From a checkpoint of a small transformer trained on Wikipedia.
Architecture: RMSNorm before each block, rotary positions, no biases in attention or MLP.
Each number is 128 + 32 x the weight over its row's rms, rounded and kept within 0 to 255. Layers, rows and columns count from 0. Numbers have three digits each. The size before them is the row's rms in percent of the matrix's.

# up: layer 13 MLP up, 512x256, rms 0.0548, rows 11-19, columns 0-255
# down: layer 13 MLP down (transposed), 512x256, rms 0.0475, rows 11-18, columns 0-255
# gate: layer 13 MLP gate, 512x256, rms 0.0554, rows 12-19, columns 0-255
up11 106:170132160086149117201112152082140132059125113128116097119110164131123113155128103139060146199147211205132113095107161100118113107129145098130165148137093131189170129074118098086112140084129123129119153119153126131114144222159073147108106131160115093057091106172183102125108141102144102145133117111085153099157136109148113066170127038163097110056147130132105159145171130070087130165126120104150182118067122126143137150159112071209137120170208114125171176138127137141139146171154200160165108093132112120077097113144116146132131164175112128151098132077102160118081109139109150086135081085139156094122153131128131070141144085132073152110138092111153096072134128130174124166131084090128162153138126116066150156095113080124138092117183127169165114080118091168111069109153139
down11 106:093173110117093117124117146186081065152149134113134058136114117091105167182152136126146138113152180159163117124089111113092119113163126194177101162128169143106203172127144124201106116148108091105146152103066113178102185166160163098122143097119096092076152133129144145126154187104140134207157126174188213192183143185172111159081163092140141152070131111141105124123135129090089115109122153141110121138178150155108155126056132143110133131131160133091127131120124112141158105098090145082166135083168170163124133143111081080147148123136113117079116077165108131162127047094152121127068135105091160163130110149136126138183076109188072090069136188132139123117176139168175149168084136124082080104163168165136128104092112121128106128094132166104167118126156149135117073062112143
gate12 100:157128142151131194093103106131196150109112128124157173151147129140095112135112129164125127088122193115176172096106106064106192089066138144194121140088063152098150072100166135112102094141091138129144088103092158182140141111139156140143155197154160153108146098130142121112145143083129096117114113109093191092122129138188085097147134144134065109106088113096125090077113098161102102120151125131132069089057130145148148105101187162109146131121125123119152122110105165172187119084105110093140120075150179103144103130061149159123111101143162091175146180118136127121161115063110143099131142128083101108113176084150123158173095110168143125093134145071100133109105084081123180095088190090228150052119069133137144170088154121146065150111078152160097139070117090096097158128092129
up12 101:124090067147160116104133098106071082133063143145140128115064108097137083147083152201117133111115136076129141130103151108108110159194102099122140088112146063121126167100105133101168133141096159107119150160114110111109123107135158135167133113121084102118115127130118148166147115166177136151055167087147101081161114117120134097148097133111110163112158113156132101106087167189177103174096158209096150168027154143109093185152118138182118178187179110155099145135098158164149202101175221154150144108118101126136172102111140088113104164152170093112145122111134077108113125120129127077137112119154128081137096158149165129092182111139120111145141156096130129176083030105145143192124139152191114162154154098110141119098094087113152046127156080120148084088162139067153094133158104
down12 100:105154110066059136104087116096154100105156152111146121050137120084122174167125069126101156149137211148120143171090176125059145165119107186118103114096098090137123162146117123101140118176092124140090043132079167110110124153080176134122176129097134123130155091087101149070136146097156033096137130137090131174121161126157111132119185156177140092112161171127173133126119105075112151110099080118153114121076138086180107118155155160128110146178168146138071059152108115064102100093150095168156127172128136126079178134148152168090099119126124152077115117116154131120073142116119192173081131205150107130172153119116137176111074123137182177169151164142162151156173138147128086127128110173130115167159161129115174123098185108138121171164165166098126156163089085101143115106133092
gate13 100:130107145138122131074171198109094136122089151131140150069122180117145143128115157118098075128177135150115129139122084112145195075098139153134155114171103101071184129130112111127175143087149138209146149127155120133156158110194114130145190103111164115109125180091127141089123098123118109130173154115090085092140082123192174110118090142221163137218104111214169129118144153112154133104105118185134138123154103110121150126075065194126094177156106144130147111110118123196141097093095079071142091121078101098138131085150143144095109110089145092144133124142173163134122176157099185148125102107150071147152143145045172188121128101126131192090160115136119117146050151123126128150124170083099167092086121094099134138153151131151140093144136072204117093149153092155168127129160100
up13 100:168148123183108107125092066168123149130138137154145204140172129084170133135172128083120136128126165163132143108141134086156082140193117096173159182103146170156120064137172132071097119160093067081120137179100124087163106088133184116101082148135108112161121100112103212150078081165143170151143087084054150082134116134139118146129126148157102124074122120128104111202066058177089121129139115108143144105118088143117093125119152094081143151093080126162136088095127144165136074118132087149093090094085126165105069129125161072129100128126145125097132096177098184110089126089163101141131077069134138162163127101202096093087085089140170136110140135140112099144061083118089113166036125139123118148114149073170161156129076132123093138147092111143113109111120100156128121176166121
down13 103:155097137167124120094060143107140131185140127180157115085147126134069128152101139144154143189164164162105126221115126125166166130068190133146091126127138161112080187137182124162176120172190159148155139111106142074119152103090165170185149138136099161155138137137134158124091139104135144095155136202130110121145146141068092159175161108083121138155118163150159083086179151096150114123134154138161142166143116130187104200110137123168176138106180116113100132200155129104101084143118157162115119217162133132152099197105112125128126203089109132166116117109169098121128108093126143119133140173150161095135180089118146161113176129159154147159079095141193160128132170154175149125162143144118139079140113170127149081170156066113170171145174127142099100111192151103205151167154168
gate14 109:143161188160147065113133128154196126196145125056107100119094065130147128086172148155121196105100129160085144123120126143106166139094077093122132111151184112130086073134119120087175109168092131166085141112166173181128129174185074145115109031090144126194117118120160128127140201128145125110112127169156084123095101138131066141076108095115136127075164103179158126139138172162125103139072179174099131132139130132095073158135132133146131073155145196141130171092100184108075085074137166078136144144105156123149153101093194094110124120095089180130096088096161177127135150173091111141112102132074113152182081128127093129154106150190132153182150136128142150098133118122115112092131154142168072090084129180159179145088130065109105135132095089111135124117112148143111126112171114
up14 104:116078107074123156071146123112133138061087148133135159198139107146087140078092136125133127087105185082126068118093158144111063151145106159135114122138117153120111121093109133134135113137133085099134091079030150061166163128101132086119105200144142131187088187109187083115072159125149134136093138127084119156189112184110110118143093137173130133170109121102085164114117192130103141075140136170069111131155140102151056099132137158142169137159118115161116132121173148151094163091163145098135123160188099151161182123167101082083166135111148142080142123095181148177072116104125120152078125142097116123158080099124136105124112148153066101174115195145142111082166080059101095148182151124115153105069134140182158177103113170092165161129095095137126128116055137140111153096137110
down14 104:147081129151138083102152128096140166143170142149129094143164164114169072149140153120171157159114164132107153120080122137119195155124154188129140153128071161177041128094154137101116130145130151122198074133126129154076122124093124110105134062104129127116167084182121170145103075084104150102146139121127122128130125070118124106144160144147106117139150182152116167166176171101160171143166143111178162134109125131132167093160223094132069110116158126117133101114128061178173091107105105121161180138082128126200119160107155154128090115099130104146171063224087109152191085129171093144106145130098164174087131108132131150152078153148114159129096124062143132105130116150059082123161092181131161074145127170135113157152185176099076149193167084110153104158134138115115120137065155
gate15 098:144147137139181156143073115191114080104124121182171111152107114116164107082123116090145089127106165110146146149126130114149107129082165118136145098153092163115136117085118149114141158160072126122111147168096126068190165094153136105120175201112096163090192139102143130106112140078131127047105127148116149102149119147079159060098153139198129079167088145096148144186145126207143116164062105126106089081098110124145197181079142074154108077131122093135118137156125124125094122144151087148120164120089140067053152134096127149161110086119126137155087222133095125147136185122185157107140107127151071103096135129138137070106116126089136133122134160123110184048067136072130107138152076123091136143126148133097106132204107129167133149161153162095154088141082160134134187174145167
up15 102:142153119122152093112103107170092167087118115130135159105099138119158140121150126162130059139123112093108162130118187143101128094095232094124197094189108128091093095128079071118105163136120087131108166130176165119099113123134100082127160115106112121090117170160135111129170119108124074135122158167137186109153140136081151199070099121108121060103121117072182127146129131164082080123178177083137140119167130142103138084140061135131134115166108145143107162165184098105018116083139128155034097126121139098127132142121148191138159110187160136072083120101120083129091119049130094094115072143129151145122145128162157142102119162086125144073147142110202132144125113143101077166148100145171089147152181073129138140136090120127082159123127118169185077079099119118143155128081144
down15 104:146180096110110121083138168122124152100067151089115131114122123137141111174093152125165132113141214137135095147185143048128116105142131174178148103144188121136126101090111117072146075146114142116192138182055100083134089201097118136136120160123078119156131187131112081058109124092144158156096128151119147171178147151193153117085128124148080127139142133138103094152137147147067188163157124103144198113115096120154119106077134100092071101136105100153086170104105141123167118140112095118128104139149127125101141162112163062119135109166171148140171099151131149093074135141127142095080170120098063126156172115096116160150128068160058181091089178084119131123168106167076071131184067098108095105155139101111134137101133105145088135192166119189140110141147160161097089119140058
gate16 077:191200140099143184137147158053154165168125104140130118132133094162075126121129119048121174119125188106126137151119061147074107128133154083133160116115102106137126119119100112129192146130155127079117156152094110138089165141089184146189105196182158123141123122152152142142133107145119120109159092082128162206148118172164158195147085128100108179130150206090138145146083133131148145122103144125156098143130134098154125129102093123104106184132143197147124138144186075176097208098156131097090189121100168105129138137143040131117140125115126057153180132200129147114103112079096111177153151151121129156131117136120179095122080113056120187124165068141133114136092076180141168110151112136087169114107128138143157152108075189102110116127166102192130091161127131143129149134176115
up16 085:156092131050083126156137114131079067120166123140155209145099102097136113130156162157144157111153111118134146155125116090158087095151124168136137090082130087125180110117170143120119153089185173106135112100167144126087113101142079181139168116172158150107161180201104103185123150134098126117152139065137116089130199138125084161116143089083128118157110150158105167126100164130144139163129185092127159158113133153133132105190124132099145102098091134097137156177085114047110110123170187127170158201083142116114124147130133078149092146124147152181189144159109172210124183176227089103147095131117153107127088180084123090130090122106075148158079132160123099126156128111100139108107074144106056139128127186176121113126183143071127086117120164096137073147103122105125157162133096
down16 079:127151115149119072048160179117120222116092186074147124154118089150116160114083115107170180119079148147138075157130134104110118105142096078119146129149107181100078128129108139124144072124139161127183079143164143125132126152103075149120110146092114134136092131132121160075105181111174160164126184206152121137164151158198116092114135123116082158146153119098126107123111112167091106082148127119194168074082104116151133186128126093134030162125098146148139090099188114140133167118135093116132185103111111142165164120139185047133142116112133132128091080071123126117119125108131147171122138095065086123098209128142076162188141145140075130119127114101151141108140098091123131187134180146104161070160084091102143133120179091144093151142171081093104185123146168108106110131095183
gate17 111:111178119106103096141118096122147129145103107139117186141100120117174097110122149093089139138109156146141124145167102113180133151155084160101125197122089059076155114118082162131167080113112170113114078136114113122189161042177141125109090101088143089154235122116136124121125095120147097111148096095122143115066115084174116117143204093174164114148088140194129143081119153068126123092094108161175128156163121171117101153155154104107156123120220137136115116127099126112121172112108139123135106103122155121078111080158123109134126068084177137090137096072111167183134164093127091091113173043084076161139154075144145112151084154158135093090192137110177085120136146117142107179148151167112157100106137181141087176129099104174142104143126101129162154072154181087131087149083163
up17 102:069172146134097149092103119153199083120116069102141163092125084129107154114109087115120157129097074147147073138107120135176130147099140183104131163131168129114092163132132089136110087139158131173134113110073137160096137132189144143135194119134115111164170130137150074111137118125116116083091141117104069130110065061130117163176173128143157129167137170210116137099073111158078124129107106141145123138119118188128137136120081096086145139169154117117147094087070126147173104159138099101083123122151141123179123076131151093150081129138132155102106146102104122164083186131185132118097239160136133189133139106168123147134157163132184145109136142161112097135141172158115047126168139198119089107055131124067163131097187158202158127137175131140178177127124080166088119157129196
down17 101:126143078125088117196178088103160105118147099082098130092167151113169105095075120173150177112126102175170190155124087142116117174122101123147080077171104180128105157112162131150124130144133096111156051134146101149087120139137168150202109109135104111095056157125149114109161136123160065112112141130164116132053128063097145132095133107125150146109155133108154150088118097185106115123060123137145099110119103098255143193147121124129096127084103142135177123132110135112162050202137090125100133184081155158106105159112146132116096146148092115149146103153136047091133132126137144103065127137138175099100131201147154091137106110130111150120078134198084178140107079128156103075102099107118083184127144126120139124170131178083185123128124129132137145190116085115130086092110105
gate18 087:113093187113131142135114140161199106150120178103130182162113169137151088102154161099108121097170123105130137133171136147081139050166160139171109146161092148091147155085138140118103100134161080124136062131120098158101124144108128107183192139120117120136145118148172057095125154117148162111035124139127080098161076115099151052167181110113100092096144190145138103127183127151069143139144118173123118127164108116147049185175139141185116075160107067130168191096156183136128163128172163141091163117158135119094088109136129092193169163145182138160112119104184087091198100141101174118162191178087094117142132099161147159161154122116126108152179097167113127137167135094141153133118054090122153144123130077121141133104155128115176160122092120181158172093138092103146139107141105
up18 095:140132084126070126147141112066119101159134082127154146099153092115076130185113122154140135160115132137122155152146105106171141126060090156114084157120155156160149117108102075102093134140096200145114129153084114076126097137152200116118070181144117167093104131109159139174142097163100152173142090105137125097193124109130143129112142147079187110113158146152107161137195129129145138107120149178083102068081149123088101094129138177231134166146137126098150067131142085145124111115086075129154159106141197133098125147131100156141174097158158177087156147114096118051166059095124145173117074100127123124132099161105152130092137098080121168159115108044145180201090093132130162154150137165093179116133148109059141115132105110133140151111131103100125156135213124105158173143220144
down18 096:151151086113114144116103148099162187061125123190145160140224103084084128150124069129143077112147140140107160167121171172107138113094076139134155166058096097106133103210116105145125128150152181133148134143071167111155133136090084176100091104146106113158170072121200076111138102116130107125113122112113070140159124148072078104183175154104065124125136139173122089130110163111090117153132139159102141146136168176093132150158128176088114083116112103143085138151114122112087147139088172192122164074113188108105095147168146155140128114146121086152078150118109136056148143077176129123168147111132117130109133187125166110136140127125152136110134126073169114132149135180122065075130119142101160158115162101196130142144121088087126177112049132167206142043144094124135088134087137
gate19 093:127134115108175170127139158154112072153103126076142118130131112116150080086118164182075171094126153109138105090125172157130158116099107080066165180143107094097184116135117167094158080111143119108105131114154120127104044099113132143153090136129156164092210149116137128117143089092120135121121119105144115183155136091108176078117106196132143032158131152145115101133104180162140154110082102115139065204140129100151093090136145077127117133123159171185162103147100076102113107070143122120156081118098141119064111162170140141142127169142105170146093129157107113086152110105066114094117132051130078148108098096087080110110154162113099174182086168058162090158106191165112154066082103153113145116150110178132103148169105131125114127150144085111100162129162150105190119126202072
up19 099:141133152135163183125133161127109117117118076109145124165147193163119139097034163089107158102150109139109089072114149150124107100186118158114137159157084142157143153139162129135130106087157121094114164137131107128135115119119137079166124150166080114134148191148174079154124120118133099147194127177115101127111174140119184076161113103111168089163173126110096194131133167185154157151141120194082117084178187077113167121180159171097053161156125100182130146143127093108138107133107121062198132115100112095098122091121115097092156144163137123079104148162123052098085180133098164064122123103086070152083110150105106124086156215097122116130118148101138074174090180125107164092119089174167082137174090159123127160085117134121060155175101105157138119137146139069105116127157113